Part of a small language model's weights.
Size: 9 layers, width 256, 2 heads of 128, MLP 512 ReLU, vocabulary 1449, 5.51M parameters.
Training: 320M tokens, 4883 steps.
Each number is 200 + 30 x the weight over its row's rms, rounded and kept within 0 to 999. Layers, rows and columns count from 0. The size before them is the row's rms in percent of the matrix's.

# q: layer 2 attention query, 256x256, rms 0.0681, rows 0-26, columns 128-255
# k: layer 2 attention key, 256x256, rms 0.0693, rows 0-26, columns 128-255
q0,094,166,168,189,237,212,199,210,230,193,221,222,198,222,204,235,233,148,199,265,169,234,225,198,194,190,191,166,227,153,249,165,167,212,193,220,161,254,205,237,195,227,187,216,261,233,177,227,216,181,251,174,232,244,195,175,149,192,188,190,224,198,197,231,226,152,196,197,167,190,171,188,243,174,268,211,220,180,272,181,241,177,185,168,186,194,182,216,192,222,209,183,163,173,259,147,180,221,224,188,223,161,221,148,279,249,227,169,260,193,180,191,201,228,213,175,181,197,200,174,229,202,239,216,191,195,237,227,207
k0,081,253,205,205,176,214,241,173,212,189,188,211,193,235,215,144,204,189,203,203,179,242,221,167,233,235,176,168,220,221,188,226,245,250,180,176,217,124,181,171,162,212,179,185,202,224,208,174,185,200,157,173,202,165,218,185,239,201,182,172,194,233,196,235,196,218,197,202,212,167,187,243,212,205,183,216,172,195,218,264,143,236,211,207,220,224,215,175,202,252,246,253,251,206,151,230,249,161,142,195,190,203,197,151,191,243,161,228,187,194,201,172,159,172,212,230,192,169,212,191,195,239,158,160,190,162,169,252,215
q1,095,186,210,180,205,169,188,193,188,204,170,146,136,183,244,202,231,235,130,199,239,204,212,210,233,205,189,181,196,222,236,162,238,180,204,238,180,201,196,257,169,225,206,159,208,222,206,251,206,198,219,199,198,202,195,160,184,213,226,185,125,134,221,166,185,191,200,177,226,240,198,204,218,214,188,153,236,239,187,150,188,199,213,175,193,215,240,156,193,204,198,214,267,195,166,170,145,254,236,227,219,214,195,126,228,199,187,234,247,194,219,183,253,252,234,188,138,218,209,201,208,210,206,216,231,158,219,283,201
k1,095,187,217,176,247,186,183,215,227,171,206,237,183,236,194,189,184,192,187,201,207,219,215,218,181,175,167,178,240,226,163,169,199,239,163,167,205,168,233,205,199,207,159,159,192,228,232,169,205,250,230,201,174,166,228,240,171,216,196,180,170,148,222,175,207,185,208,246,263,197,188,216,206,223,232,267,244,251,191,236,171,205,183,176,177,239,215,229,206,201,246,156,179,265,224,205,237,182,119,197,210,186,204,166,194,233,136,186,277,227,163,194,218,216,225,193,235,188,229,164,210,184,191,170,180,181,217,209,223
q2,102,202,184,204,114,242,213,215,208,159,177,213,206,239,253,165,182,227,188,185,228,229,230,157,210,174,237,246,195,194,171,202,201,168,218,190,126,191,192,221,191,203,200,216,139,181,178,210,199,162,182,202,238,181,218,139,204,190,197,139,217,174,201,211,162,145,193,173,260,172,179,180,298,193,221,179,264,198,216,171,211,244,176,230,197,222,248,209,189,193,176,231,196,220,189,168,201,202,187,147,168,224,231,212,187,191,173,192,225,223,178,209,222,186,219,185,185,210,187,167,212,195,194,253,236,210,169,269,232
k2,098,203,200,202,194,176,228,139,173,196,212,212,173,203,126,235,207,166,219,217,202,190,188,245,183,163,184,174,215,183,233,210,210,233,186,182,207,176,228,225,214,210,208,159,207,210,221,181,214,235,179,175,170,153,198,185,233,183,215,266,216,183,225,175,180,209,208,252,180,219,197,234,173,237,188,224,141,227,207,177,259,183,204,165,205,180,182,152,249,156,238,185,235,206,221,179,170,241,216,210,215,187,137,221,178,176,226,197,173,210,200,194,232,239,151,159,179,156,194,201,185,133,159,181,206,168,258,205,139
q3,092,165,196,204,234,210,231,212,172,228,148,227,195,251,208,219,200,261,229,202,202,230,218,187,216,205,198,234,158,167,208,216,284,216,134,216,173,228,178,155,197,230,193,223,205,193,196,185,186,226,212,222,130,182,199,184,210,188,220,168,174,256,205,191,217,167,155,222,186,240,240,143,186,216,196,251,212,242,189,192,262,162,176,252,189,218,176,137,202,241,152,206,202,196,202,218,174,159,221,276,241,199,207,239,183,151,191,201,215,212,228,225,175,202,179,181,199,203,201,142,248,209,161,209,241,201,163,249,210
k3,091,212,250,223,136,172,224,185,249,219,235,178,187,208,218,226,184,150,209,234,171,176,194,171,214,246,155,226,201,188,169,289,193,149,225,251,235,164,202,189,218,153,173,226,146,208,216,229,220,184,198,215,197,188,155,160,206,173,168,217,191,208,202,258,199,216,165,196,153,203,172,181,162,168,222,229,223,156,210,194,207,225,226,230,247,203,192,151,188,172,252,243,222,237,154,207,244,203,247,206,167,176,206,138,152,185,192,220,229,231,229,191,167,191,209,187,169,162,228,250,209,262,170,137,209,173,196,171,156
q4,093,190,181,199,156,225,172,160,230,194,216,194,176,202,174,242,193,214,256,225,188,248,198,201,227,164,191,203,171,199,258,184,252,154,137,255,210,159,189,195,200,217,170,180,197,189,166,242,155,99,220,225,169,201,202,196,227,244,228,139,219,192,258,176,233,239,183,249,175,199,182,169,215,255,218,240,183,182,218,124,236,164,224,175,228,173,189,215,212,209,226,166,311,172,177,220,187,174,189,223,155,174,155,173,259,219,196,218,198,229,229,173,182,158,162,180,203,196,224,211,149,246,188,205,204,218,229,186,189
k4,092,212,158,194,188,184,238,208,200,195,245,261,177,148,184,157,196,210,227,229,203,97,219,191,232,235,164,223,248,207,189,121,210,142,243,217,160,208,157,232,184,181,230,205,196,186,199,209,171,201,218,192,232,275,203,172,126,202,155,155,223,218,247,170,209,185,189,184,208,219,173,239,193,214,195,181,207,206,216,218,171,211,186,203,156,188,175,170,220,187,188,220,203,259,116,189,224,116,230,209,214,210,173,219,203,159,218,208,224,197,209,194,250,229,175,211,232,184,155,259,210,194,190,213,208,228,171,232,218
q5,100,201,152,193,257,154,164,204,199,198,182,199,196,205,181,243,214,207,256,193,238,218,204,201,196,135,245,173,233,141,216,159,168,233,194,200,204,249,213,178,164,201,186,184,250,190,209,186,140,227,203,172,204,229,196,195,165,199,210,167,234,165,242,187,132,181,190,181,223,207,203,205,258,189,174,221,156,210,268,191,128,199,194,238,186,249,206,178,225,199,189,175,172,253,226,200,159,209,178,210,109,170,179,205,166,185,182,240,167,234,178,218,170,164,226,222,176,193,197,215,240,234,170,205,190,184,225,225,181
k5,098,170,183,196,170,229,195,233,180,175,285,170,181,174,194,178,262,112,168,196,211,202,276,241,242,236,142,244,241,224,227,188,193,167,197,258,146,253,230,182,225,227,210,151,214,174,181,253,203,229,228,180,192,188,190,166,269,219,199,215,236,229,190,233,185,182,132,266,199,211,186,180,222,286,207,232,202,214,239,182,181,222,175,173,217,159,171,159,175,204,238,175,167,204,181,186,147,233,237,197,224,179,203,172,164,208,219,183,275,221,219,217,207,245,179,197,173,223,206,166,197,171,224,214,184,210,212,189,218
q6,092,213,195,187,241,239,214,207,205,192,236,233,213,190,216,221,198,221,192,236,181,254,217,157,163,192,197,180,256,181,183,153,126,242,209,256,202,215,202,181,188,217,190,182,189,223,189,201,200,187,180,239,253,185,207,182,141,226,216,190,196,185,215,219,158,164,213,174,197,226,169,204,200,263,235,202,205,208,111,215,138,201,182,186,216,217,151,218,213,218,213,239,170,177,152,183,123,232,164,258,189,176,258,196,241,239,179,154,190,183,181,222,226,195,260,207,217,244,157,240,189,212,176,207,182,214,168,245,194
k6,087,178,165,219,218,193,222,153,212,200,197,208,164,189,187,177,225,228,240,196,214,149,207,242,257,204,192,242,180,152,202,173,218,210,136,197,209,134,189,167,181,195,235,165,246,203,199,234,201,209,212,165,193,192,218,128,187,167,162,182,221,243,206,198,152,208,211,221,139,212,196,209,194,182,204,180,156,207,243,235,221,177,211,134,189,217,220,202,179,159,213,194,220,201,215,239,188,203,186,188,168,171,203,194,212,281,170,201,237,236,162,243,199,194,176,176,179,153,183,226,176,176,236,222,222,137,254,210,274
q7,089,227,214,206,202,210,207,170,126,231,209,217,183,222,180,170,120,171,220,211,150,189,222,156,207,236,177,214,182,213,188,223,220,144,209,192,174,140,202,186,239,175,186,177,208,206,192,193,235,208,248,250,199,227,176,202,232,218,139,223,198,209,245,178,194,237,203,168,204,209,229,189,241,246,187,201,185,184,200,238,218,182,204,244,232,191,187,172,209,217,173,199,225,193,250,216,185,200,142,186,191,176,244,209,232,207,242,110,210,163,227,214,194,183,241,181,199,180,197,193,210,154,194,210,176,217,178,131,151
k7,099,227,203,202,265,189,247,180,173,185,164,145,253,265,172,225,230,170,223,203,190,229,201,197,169,221,197,245,223,212,158,179,208,173,166,237,209,232,211,226,184,236,194,180,254,205,188,189,225,245,269,239,200,202,204,187,204,160,126,168,205,210,204,208,170,225,186,166,151,192,156,197,179,206,206,175,196,231,171,224,195,199,211,170,133,190,265,222,197,227,164,195,215,161,164,234,192,253,237,170,258,226,175,243,160,190,221,189,232,175,187,267,189,228,207,167,218,184,178,186,225,178,146,144,201,166,179,228,175
q8,091,274,238,167,163,244,188,122,201,200,230,222,193,160,215,170,164,189,200,174,258,187,196,180,229,225,215,132,194,231,180,270,232,178,222,216,207,160,201,190,214,207,189,200,187,194,215,182,173,158,204,215,162,154,214,180,227,229,253,183,217,201,203,190,176,219,176,165,229,128,214,194,171,176,217,255,207,213,189,226,259,214,215,171,209,232,157,203,225,190,191,176,206,167,196,185,210,248,180,183,154,251,158,218,194,235,132,188,214,175,191,198,214,177,222,176,222,234,195,195,187,219,214,247,207,225,190,206,186
k8,085,242,191,230,252,162,200,200,221,189,180,176,226,205,215,198,199,211,195,232,183,120,167,224,211,161,221,180,234,171,177,134,190,186,215,140,206,256,202,187,203,242,219,241,178,212,211,173,259,262,188,216,220,204,225,244,186,195,165,183,226,236,218,165,265,198,186,221,146,235,186,303,159,234,135,158,236,223,204,144,230,226,181,219,185,169,212,177,176,170,177,241,225,191,228,214,222,201,209,218,161,203,168,192,191,206,238,241,193,205,166,168,168,195,196,213,222,233,192,166,229,181,259,144,179,189,223,209,218
q9,095,218,184,237,165,183,210,170,197,204,157,181,219,177,202,236,198,211,178,189,181,205,117,221,177,202,198,216,219,175,209,205,161,154,193,163,189,235,208,213,184,192,195,190,215,232,225,158,180,138,210,229,208,242,229,167,238,206,229,219,216,201,229,224,204,292,233,216,179,146,198,171,177,206,154,222,175,124,158,214,228,159,210,222,146,216,231,230,206,208,190,162,237,195,156,179,220,218,213,217,164,262,194,214,197,125,247,162,191,187,179,207,225,160,211,214,207,174,254,199,236,230,238,194,135,181,219,177,246
k9,087,198,227,216,178,192,166,232,187,226,208,143,213,186,189,215,218,194,186,213,185,195,160,198,186,172,226,176,219,227,160,207,209,183,221,208,228,232,176,205,186,198,240,191,230,161,198,187,243,218,239,172,177,184,172,196,211,198,174,208,186,203,203,159,182,209,207,170,161,189,229,237,247,181,202,213,142,235,206,171,242,170,201,204,179,183,199,177,173,262,198,248,195,154,271,205,186,224,168,125,180,235,215,240,139,257,252,237,156,174,162,191,224,231,117,214,168,190,185,209,200,195,186,217,212,229,192,183,168
q10,097,240,196,164,166,181,146,213,186,199,146,168,156,219,199,247,210,165,213,176,163,221,187,247,205,179,234,231,199,199,212,217,180,234,239,189,247,193,229,167,223,180,228,180,253,213,230,143,218,198,212,189,215,187,214,198,172,157,151,253,121,246,181,232,187,186,205,150,221,171,247,221,191,224,172,149,213,164,211,232,218,194,204,238,229,159,172,201,208,195,227,215,245,153,182,205,219,198,224,163,219,200,219,239,161,185,237,198,214,220,200,252,225,220,197,207,256,148,176,185,203,201,164,213,176,166,183,136,196
k10,083,163,212,162,219,190,207,180,201,171,179,216,217,202,216,198,167,238,206,163,164,192,177,188,228,167,225,193,171,104,210,190,166,199,186,187,224,185,214,195,200,186,220,235,182,214,196,207,232,216,200,268,166,136,187,215,208,158,251,195,209,209,163,193,163,221,157,201,129,184,163,196,200,176,190,180,197,182,200,116,193,189,235,195,165,210,235,195,225,200,207,209,212,171,256,174,269,252,251,216,205,194,167,242,187,203,199,228,223,208,209,199,171,208,211,200,217,232,219,206,263,208,188,227,249,141,200,183,151
q11,093,171,216,230,250,164,183,179,171,178,212,209,235,208,217,201,184,171,189,216,162,249,176,207,152,254,185,225,185,188,198,244,198,199,215,158,246,217,228,177,204,238,228,247,230,212,199,221,189,204,181,217,180,210,161,204,173,244,245,230,196,215,212,192,269,194,239,227,223,256,188,187,236,223,214,236,213,186,233,226,229,182,215,208,164,206,177,191,217,182,178,203,171,174,199,215,210,213,126,193,190,255,193,230,237,192,153,218,213,228,174,221,177,220,178,174,231,216,207,226,250,186,208,237,202,189,184,180,179
k11,089,158,211,262,204,241,236,174,136,239,166,142,245,191,202,240,238,179,199,132,203,205,224,160,184,239,171,170,210,201,221,247,185,144,220,207,222,184,232,171,230,198,182,137,220,195,239,176,179,169,210,245,182,202,231,217,217,200,160,195,198,216,182,221,203,243,206,186,201,208,172,212,193,175,160,196,232,169,262,151,233,204,223,208,167,144,224,217,201,191,158,177,214,149,246,255,205,206,252,151,209,192,176,238,139,178,218,229,148,214,187,167,220,163,204,258,228,164,177,142,185,216,207,249,189,209,218,148,214
q12,084,204,228,183,193,207,141,156,242,212,252,191,170,220,199,220,233,204,195,226,201,211,243,219,199,199,209,194,188,232,178,281,222,235,174,215,207,179,214,132,223,187,192,197,199,151,153,175,202,201,254,214,180,185,231,210,206,172,159,221,168,199,188,150,248,172,223,170,165,245,215,185,184,224,192,179,218,216,176,203,180,247,220,211,200,201,212,239,182,230,211,238,171,193,204,163,246,191,254,189,207,189,168,173,205,212,187,219,145,167,179,171,178,198,219,211,224,234,182,246,183,157,181,197,202,137,202,135,231
k12,088,149,166,242,195,240,205,153,162,182,177,280,236,149,197,177,229,183,146,168,205,215,265,175,187,232,175,198,208,212,212,171,218,156,208,195,248,222,224,250,185,240,151,225,215,200,204,158,147,205,167,171,209,179,170,217,205,251,253,165,242,192,167,217,222,198,201,219,190,213,189,217,183,148,293,225,206,141,218,168,220,220,189,256,190,234,208,183,227,226,183,205,264,166,167,170,225,177,188,187,220,265,215,203,112,240,209,239,176,227,208,158,244,191,247,198,211,230,221,167,154,202,228,175,184,178,222,161,188
q13,091,215,173,210,234,227,179,242,246,214,203,183,205,199,191,261,228,210,235,202,191,187,244,233,180,169,216,150,218,165,207,151,174,208,175,226,161,242,189,186,154,265,185,179,182,185,209,238,189,232,234,161,199,225,245,163,140,194,207,172,207,184,170,220,165,171,211,226,231,217,157,140,207,241,179,213,201,227,219,178,169,202,177,180,285,236,142,249,226,227,279,184,192,207,221,184,162,271,183,210,193,109,178,210,217,228,173,167,256,192,184,176,186,204,172,186,190,211,197,210,176,199,225,205,208,206,177,209,193
k13,094,224,198,220,185,215,189,188,190,204,188,213,137,172,187,175,226,217,209,229,184,215,213,247,209,202,167,162,207,232,237,239,242,195,213,243,176,174,231,214,217,232,201,201,198,198,194,200,249,203,152,220,199,162,239,178,244,225,183,218,216,234,229,184,146,201,197,203,235,199,193,195,208,230,204,278,166,203,246,217,176,193,241,187,161,234,185,156,250,171,207,198,180,215,248,227,208,197,192,184,175,164,163,173,243,173,211,197,218,203,191,248,187,155,250,229,211,177,201,206,167,143,188,259,220,168,203,219,220
q14,097,228,215,158,217,195,201,235,169,152,220,178,130,187,161,184,227,168,165,173,189,222,214,198,193,208,197,166,238,187,167,174,188,215,155,180,148,171,183,146,169,183,247,242,185,154,169,198,231,193,175,227,204,189,163,164,164,234,167,193,229,205,233,215,186,174,149,247,176,144,169,213,239,159,184,237,178,215,176,257,167,175,185,247,200,204,141,189,176,170,170,231,229,210,214,141,245,137,200,183,178,225,170,226,221,201,129,229,156,206,184,237,203,214,155,192,170,209,230,171,159,180,199,206,248,189,222,183,137
k14,093,173,170,216,177,230,233,137,241,183,258,246,185,213,239,285,212,190,231,253,168,199,221,188,217,217,167,189,156,235,201,183,161,188,199,197,167,167,182,193,199,168,157,202,190,215,211,208,201,203,159,226,249,205,182,235,213,170,205,226,162,201,196,193,280,177,201,160,172,197,210,234,209,173,195,174,248,195,141,189,240,251,193,194,194,161,172,187,213,206,226,206,189,253,192,202,179,202,212,224,246,189,161,206,206,223,234,205,135,208,188,220,227,194,200,220,235,138,234,221,271,226,203,179,142,238,221,187,171
q15,098,175,213,216,165,214,205,216,220,174,204,192,191,203,267,190,153,220,228,241,211,170,185,197,228,145,219,211,152,238,250,241,178,194,178,210,139,204,194,253,221,208,180,198,207,209,164,173,250,149,226,213,214,210,193,211,189,196,181,191,201,208,189,221,211,212,185,263,145,179,244,177,149,208,145,180,205,198,229,204,232,229,229,180,189,210,234,206,241,190,178,181,173,185,169,201,200,231,202,184,203,204,273,213,143,232,246,221,214,181,201,210,181,180,179,217,201,247,159,189,231,242,176,221,225,193,134,219,206
k15,091,209,240,256,211,164,192,155,166,204,174,222,179,242,130,193,189,160,191,196,184,185,189,217,186,217,198,201,196,217,136,222,209,207,187,143,202,203,221,223,197,141,186,210,204,158,202,198,203,227,212,178,206,207,206,227,230,248,200,190,168,155,220,165,242,176,137,198,232,208,201,237,251,144,198,223,115,183,211,173,183,150,188,259,177,208,223,193,187,250,226,238,228,218,171,265,241,128,184,229,184,190,170,143,164,167,178,163,156,259,210,180,223,244,190,241,233,189,196,206,180,208,182,164,180,154,200,227,202
q16,094,227,268,244,232,217,207,243,167,213,246,190,154,213,193,205,224,204,208,195,204,169,245,220,176,226,196,189,254,174,161,249,222,199,193,169,200,180,230,167,249,225,190,201,189,177,236,199,228,256,153,209,174,204,178,237,178,196,250,237,202,200,136,199,217,165,248,192,251,202,191,200,184,218,205,149,194,172,154,225,177,163,189,238,189,233,183,232,114,221,246,166,184,186,213,226,166,195,218,246,256,161,178,217,194,125,154,187,173,185,235,187,203,231,187,174,210,147,271,196,220,195,193,168,189,206,210,209,152
k16,093,189,251,239,173,240,182,228,143,236,212,181,216,249,185,203,208,238,218,167,221,185,172,211,217,197,215,205,173,193,195,193,172,230,192,228,245,227,213,148,153,129,212,236,202,214,162,207,200,192,235,205,156,257,161,172,219,157,219,222,175,169,247,246,189,226,162,142,273,182,198,209,258,195,245,193,241,235,217,185,202,145,194,156,181,224,183,195,194,215,202,221,164,190,197,211,207,217,198,237,205,163,193,232,215,212,206,250,220,205,195,215,177,196,233,210,179,153,157,197,176,207,223,227,168,221,148,184,171
q17,086,197,196,193,155,239,160,221,253,193,209,222,183,190,177,220,220,246,200,232,194,189,274,222,213,201,210,191,178,160,210,221,187,217,158,190,203,173,201,198,274,166,186,207,249,184,203,235,185,212,175,136,168,163,196,143,178,152,184,180,207,216,198,142,187,193,220,232,210,172,149,148,186,248,171,219,197,258,276,118,209,209,192,201,240,191,196,176,193,210,239,193,242,234,214,208,217,175,186,215,196,188,175,190,225,207,242,183,199,204,193,198,184,211,175,221,192,194,177,201,143,197,189,194,195,260,189,180,204
k17,082,229,226,181,188,200,240,167,187,190,234,180,176,211,168,230,161,179,206,214,236,211,234,217,186,203,177,184,217,218,231,184,211,207,185,252,229,175,232,196,214,261,195,192,265,225,215,170,139,203,224,149,229,180,202,221,251,251,185,198,237,198,229,219,227,193,169,167,238,204,218,211,191,201,195,186,196,168,274,213,191,189,215,222,202,190,168,136,148,108,191,230,175,210,212,150,241,168,183,184,200,177,202,181,211,152,195,213,292,198,193,191,229,212,260,199,154,236,206,229,182,172,201,224,189,186,224,188,231
q18,093,209,172,193,221,209,217,167,254,224,165,227,175,193,218,191,251,188,223,266,154,206,180,173,240,265,192,189,189,199,201,232,189,197,217,196,186,178,191,228,202,189,185,134,169,190,189,222,189,210,222,157,232,168,195,206,197,206,172,195,224,202,183,231,169,186,193,167,180,218,143,233,200,214,174,175,155,221,225,167,177,217,189,152,263,137,191,234,175,209,220,158,211,250,216,157,254,185,224,187,285,190,175,198,169,218,191,185,209,163,211,145,213,250,168,206,179,229,211,193,214,256,199,175,191,205,188,294,196
k18,097,218,241,211,200,217,243,185,207,200,197,248,193,237,178,149,274,179,228,200,213,204,227,259,258,218,237,167,176,135,193,156,211,289,183,195,220,197,184,188,220,208,203,248,215,150,230,189,175,231,203,217,200,212,197,209,193,180,179,234,210,214,214,200,136,187,238,177,237,191,182,223,141,171,147,225,221,185,197,180,194,208,247,192,222,203,277,179,242,166,215,183,184,185,209,188,169,264,178,217,183,198,190,154,254,147,156,245,251,206,213,175,179,233,178,222,194,172,215,152,217,204,266,166,160,197,192,188,279
q19,097,213,191,212,177,139,205,166,130,187,185,201,212,186,212,165,202,156,198,145,184,233,200,147,170,206,163,212,207,224,246,186,174,251,171,206,170,170,199,209,174,281,242,242,178,172,238,271,194,182,200,227,244,222,193,234,146,188,213,154,250,173,231,259,209,189,175,233,220,226,196,252,219,143,264,168,173,193,224,256,138,183,203,180,217,208,196,209,206,221,239,227,227,190,212,205,195,179,175,188,241,199,228,233,184,207,215,151,199,218,268,173,171,174,224,206,149,211,162,176,156,202,230,217,188,227,174,157,177
k19,096,249,166,207,197,200,208,180,217,168,208,215,206,234,178,182,205,216,163,226,212,240,230,139,189,184,187,236,173,185,160,191,186,195,197,153,225,249,243,202,218,168,167,192,198,225,182,142,186,170,195,177,201,161,225,185,187,210,166,183,216,173,223,168,234,196,156,202,225,151,247,179,176,193,177,243,233,210,223,196,162,192,197,216,162,139,217,184,236,167,191,195,183,242,199,184,219,154,214,169,205,186,252,135,163,144,213,219,183,187,182,198,176,199,218,174,145,186,184,219,189,230,190,207,208,211,163,224,193
q20,097,192,165,241,200,188,243,171,259,191,133,244,274,237,247,161,176,180,244,179,166,199,234,150,197,169,243,236,153,202,293,208,180,215,149,220,174,238,209,199,175,216,197,242,226,188,216,233,192,190,251,203,192,188,225,178,187,233,222,185,215,196,252,211,274,188,205,187,155,173,123,178,193,210,234,263,149,228,180,218,209,222,212,187,269,205,208,247,230,212,186,214,209,183,145,200,184,225,173,184,222,174,213,145,197,260,216,176,193,191,131,232,206,171,224,157,180,216,191,178,165,234,213,204,232,204,221,198,220
k20,098,202,196,219,184,194,111,162,215,174,226,270,146,225,199,174,234,164,208,209,174,140,220,231,148,212,159,191,225,221,165,180,174,171,222,157,192,223,208,221,187,185,187,183,238,209,222,212,180,238,172,204,161,255,247,244,200,145,194,211,185,164,155,211,191,208,220,176,216,194,218,249,213,190,226,209,179,184,186,179,196,181,208,226,232,190,193,150,242,204,228,228,249,231,220,201,173,227,231,217,169,225,193,214,208,171,205,143,196,241,179,171,207,175,242,179,147,258,191,199,206,184,206,192,214,219,156,249,146
q21,087,208,192,177,273,211,193,168,180,208,194,198,207,214,239,204,225,204,232,241,209,165,253,205,155,199,187,172,262,223,197,241,189,200,176,242,192,196,180,225,187,160,214,230,214,214,187,268,192,240,211,181,184,202,200,230,255,192,206,125,168,231,202,148,225,184,143,256,223,225,267,250,179,189,219,234,191,154,225,165,202,203,204,244,228,251,222,182,150,232,186,203,215,207,189,188,183,215,229,189,137,177,159,222,254,185,234,232,259,249,189,212,189,194,180,220,197,182,169,204,169,178,244,188,231,166,171,235,239
k21,090,217,203,243,189,243,230,233,220,168,216,220,206,182,255,197,249,248,251,183,178,229,189,206,213,146,225,195,232,205,183,181,185,203,203,195,205,191,175,181,195,275,167,168,184,233,183,241,165,154,176,201,182,170,224,170,170,191,176,245,191,211,194,237,212,181,256,196,235,164,172,211,193,230,212,219,177,201,204,233,172,198,199,202,199,217,184,226,179,159,219,175,184,165,151,157,217,189,203,193,170,247,181,207,258,212,197,250,266,185,162,240,287,229,200,224,203,140,191,202,176,189,225,169,211,211,252,187,205
q22,082,164,183,226,160,215,205,141,177,169,206,213,220,226,237,234,237,188,199,216,219,245,203,214,235,195,166,189,200,248,189,210,130,174,214,245,160,174,199,223,237,195,207,224,182,226,242,208,195,232,233,168,252,186,209,196,202,185,192,152,165,218,164,190,163,136,211,246,241,269,215,231,230,172,223,174,144,229,226,156,183,211,198,210,225,165,203,188,206,247,200,185,253,213,202,182,200,223,214,237,186,157,177,209,253,240,254,204,246,216,209,202,194,243,233,212,194,191,190,198,140,198,221,167,165,189,191,223,198
k22,096,187,188,196,228,215,220,192,173,214,234,257,173,195,155,160,186,199,169,224,188,227,226,161,178,198,140,217,236,172,270,187,176,225,215,222,230,210,183,222,194,254,151,145,236,255,231,230,137,216,204,173,200,161,206,287,132,219,222,188,202,167,231,188,206,203,214,178,235,211,193,243,227,234,192,230,203,233,255,244,193,238,177,191,199,191,187,207,147,191,187,198,203,209,147,158,271,197,195,166,216,145,199,189,231,203,200,219,257,204,208,207,204,205,193,176,258,210,202,223,237,205,169,235,177,146,170,201,211
q23,090,195,207,151,151,256,199,226,226,169,244,257,241,249,204,161,181,134,222,223,236,236,219,187,198,208,205,198,129,206,215,232,193,250,172,222,211,147,240,170,218,204,166,196,204,219,153,217,205,192,194,238,232,255,234,215,201,201,202,172,203,167,163,220,164,167,188,216,218,160,173,177,192,202,191,191,205,208,137,203,183,213,185,228,158,197,226,253,176,185,187,175,180,231,188,208,217,266,227,230,208,202,238,191,242,229,191,195,242,236,237,261,208,205,189,142,196,218,170,130,228,149,171,255,215,120,166,221,207
k23,082,182,195,192,170,174,201,195,213,224,235,205,227,255,194,201,271,234,262,208,169,193,190,229,188,249,227,175,166,221,169,187,165,161,211,181,237,169,248,270,204,205,181,204,208,236,211,173,178,192,207,190,172,167,212,215,211,193,200,221,223,247,206,245,175,217,185,173,184,183,169,267,199,206,203,237,200,186,209,227,231,195,251,132,199,234,258,195,246,243,208,238,231,173,226,155,205,213,219,185,237,186,149,108,199,217,184,165,188,189,244,197,202,210,153,241,167,207,218,212,225,199,160,228,186,213,206,202,195
q24,091,207,200,236,213,184,184,178,187,230,172,124,196,205,187,190,157,193,178,191,227,219,182,212,246,214,121,184,188,204,234,199,216,187,169,194,168,185,220,164,143,243,202,198,157,192,256,177,148,209,174,179,189,120,190,194,187,178,193,178,215,175,232,212,208,248,195,155,230,248,195,193,239,205,182,244,221,148,251,164,245,165,165,227,216,231,186,163,167,188,229,167,216,208,221,206,177,175,162,206,171,156,192,218,204,166,195,178,182,165,236,192,169,179,193,209,182,210,208,246,203,217,175,237,156,249,249,205,211
k24,103,193,204,165,221,216,219,211,216,215,227,180,197,160,201,200,172,181,237,188,162,194,187,195,210,150,211,205,207,205,205,153,236,215,248,275,200,213,221,243,157,185,184,213,272,211,207,198,148,152,205,210,189,154,206,215,178,238,142,214,195,223,270,200,219,220,207,165,222,195,146,190,164,201,216,175,224,234,206,186,175,172,225,192,230,168,192,194,188,207,152,197,247,143,199,233,185,227,215,158,225,239,181,228,230,142,221,230,162,173,174,152,241,163,210,227,224,200,206,194,233,169,173,210,237,223,186,204,214
q25,090,234,207,172,200,207,176,186,147,195,196,187,214,137,206,245,205,192,207,177,174,240,190,195,190,163,197,214,178,207,189,151,202,175,242,216,219,206,206,170,170,164,203,208,260,229,173,223,238,230,227,191,210,218,175,196,278,232,243,269,214,206,228,195,169,236,160,242,237,191,169,261,223,211,172,199,194,195,186,205,219,190,205,185,98,223,199,212,192,195,151,231,245,210,226,270,217,174,115,173,171,214,180,245,208,198,171,200,177,218,197,235,182,177,215,210,211,244,182,185,216,249,178,165,213,212,205,214,164
k25,096,252,212,197,168,204,200,245,142,233,162,184,214,212,190,241,166,239,158,226,198,171,134,238,164,185,209,188,171,204,195,183,201,195,219,169,223,203,138,200,213,183,175,218,178,253,190,170,197,212,214,186,225,231,223,178,225,218,182,186,233,165,169,215,216,242,190,214,212,188,202,202,208,130,209,188,244,198,183,195,195,191,260,180,257,179,136,248,233,207,217,176,265,177,176,184,182,200,232,213,209,157,227,210,117,174,219,184,137,193,153,204,201,175,173,201,185,187,154,187,197,201,219,179,195,250,218,219,175
q26,093,205,251,126,217,232,193,127,177,216,214,246,212,252,194,209,218,212,233,213,223,196,235,223,210,187,183,199,209,193,217,201,196,228,204,199,224,205,197,153,160,234,204,206,180,208,185,218,218,169,209,250,163,141,167,231,154,173,150,187,211,163,170,237,185,248,182,198,203,220,155,229,252,163,230,194,253,171,204,190,172,179,236,211,214,174,155,195,156,216,180,163,152,209,244,220,210,206,178,215,184,177,221,195,204,254,155,203,200,203,208,215,223,222,166,165,226,238,191,200,243,181,230,182,214,220,220,177,213
k26,095,149,175,192,189,201,173,238,201,158,237,233,236,209,171,159,215,180,243,186,181,182,162,201,200,218,200,233,183,207,186,195,192,250,256,194,175,202,184,188,205,233,179,166,204,204,208,248,160,171,188,220,203,230,180,187,172,218,253,236,192,224,224,270,220,192,174,104,226,233,196,198,201,177,165,168,212,241,202,241,181,275,198,199,142,270,244,188,236,172,199,208,232,203,188,217,207,191,193,260,229,181,234,195,213,191,242,183,214,209,197,213,182,205,195,197,263,225,204,182,220,228,213,177,176,197,196,229,176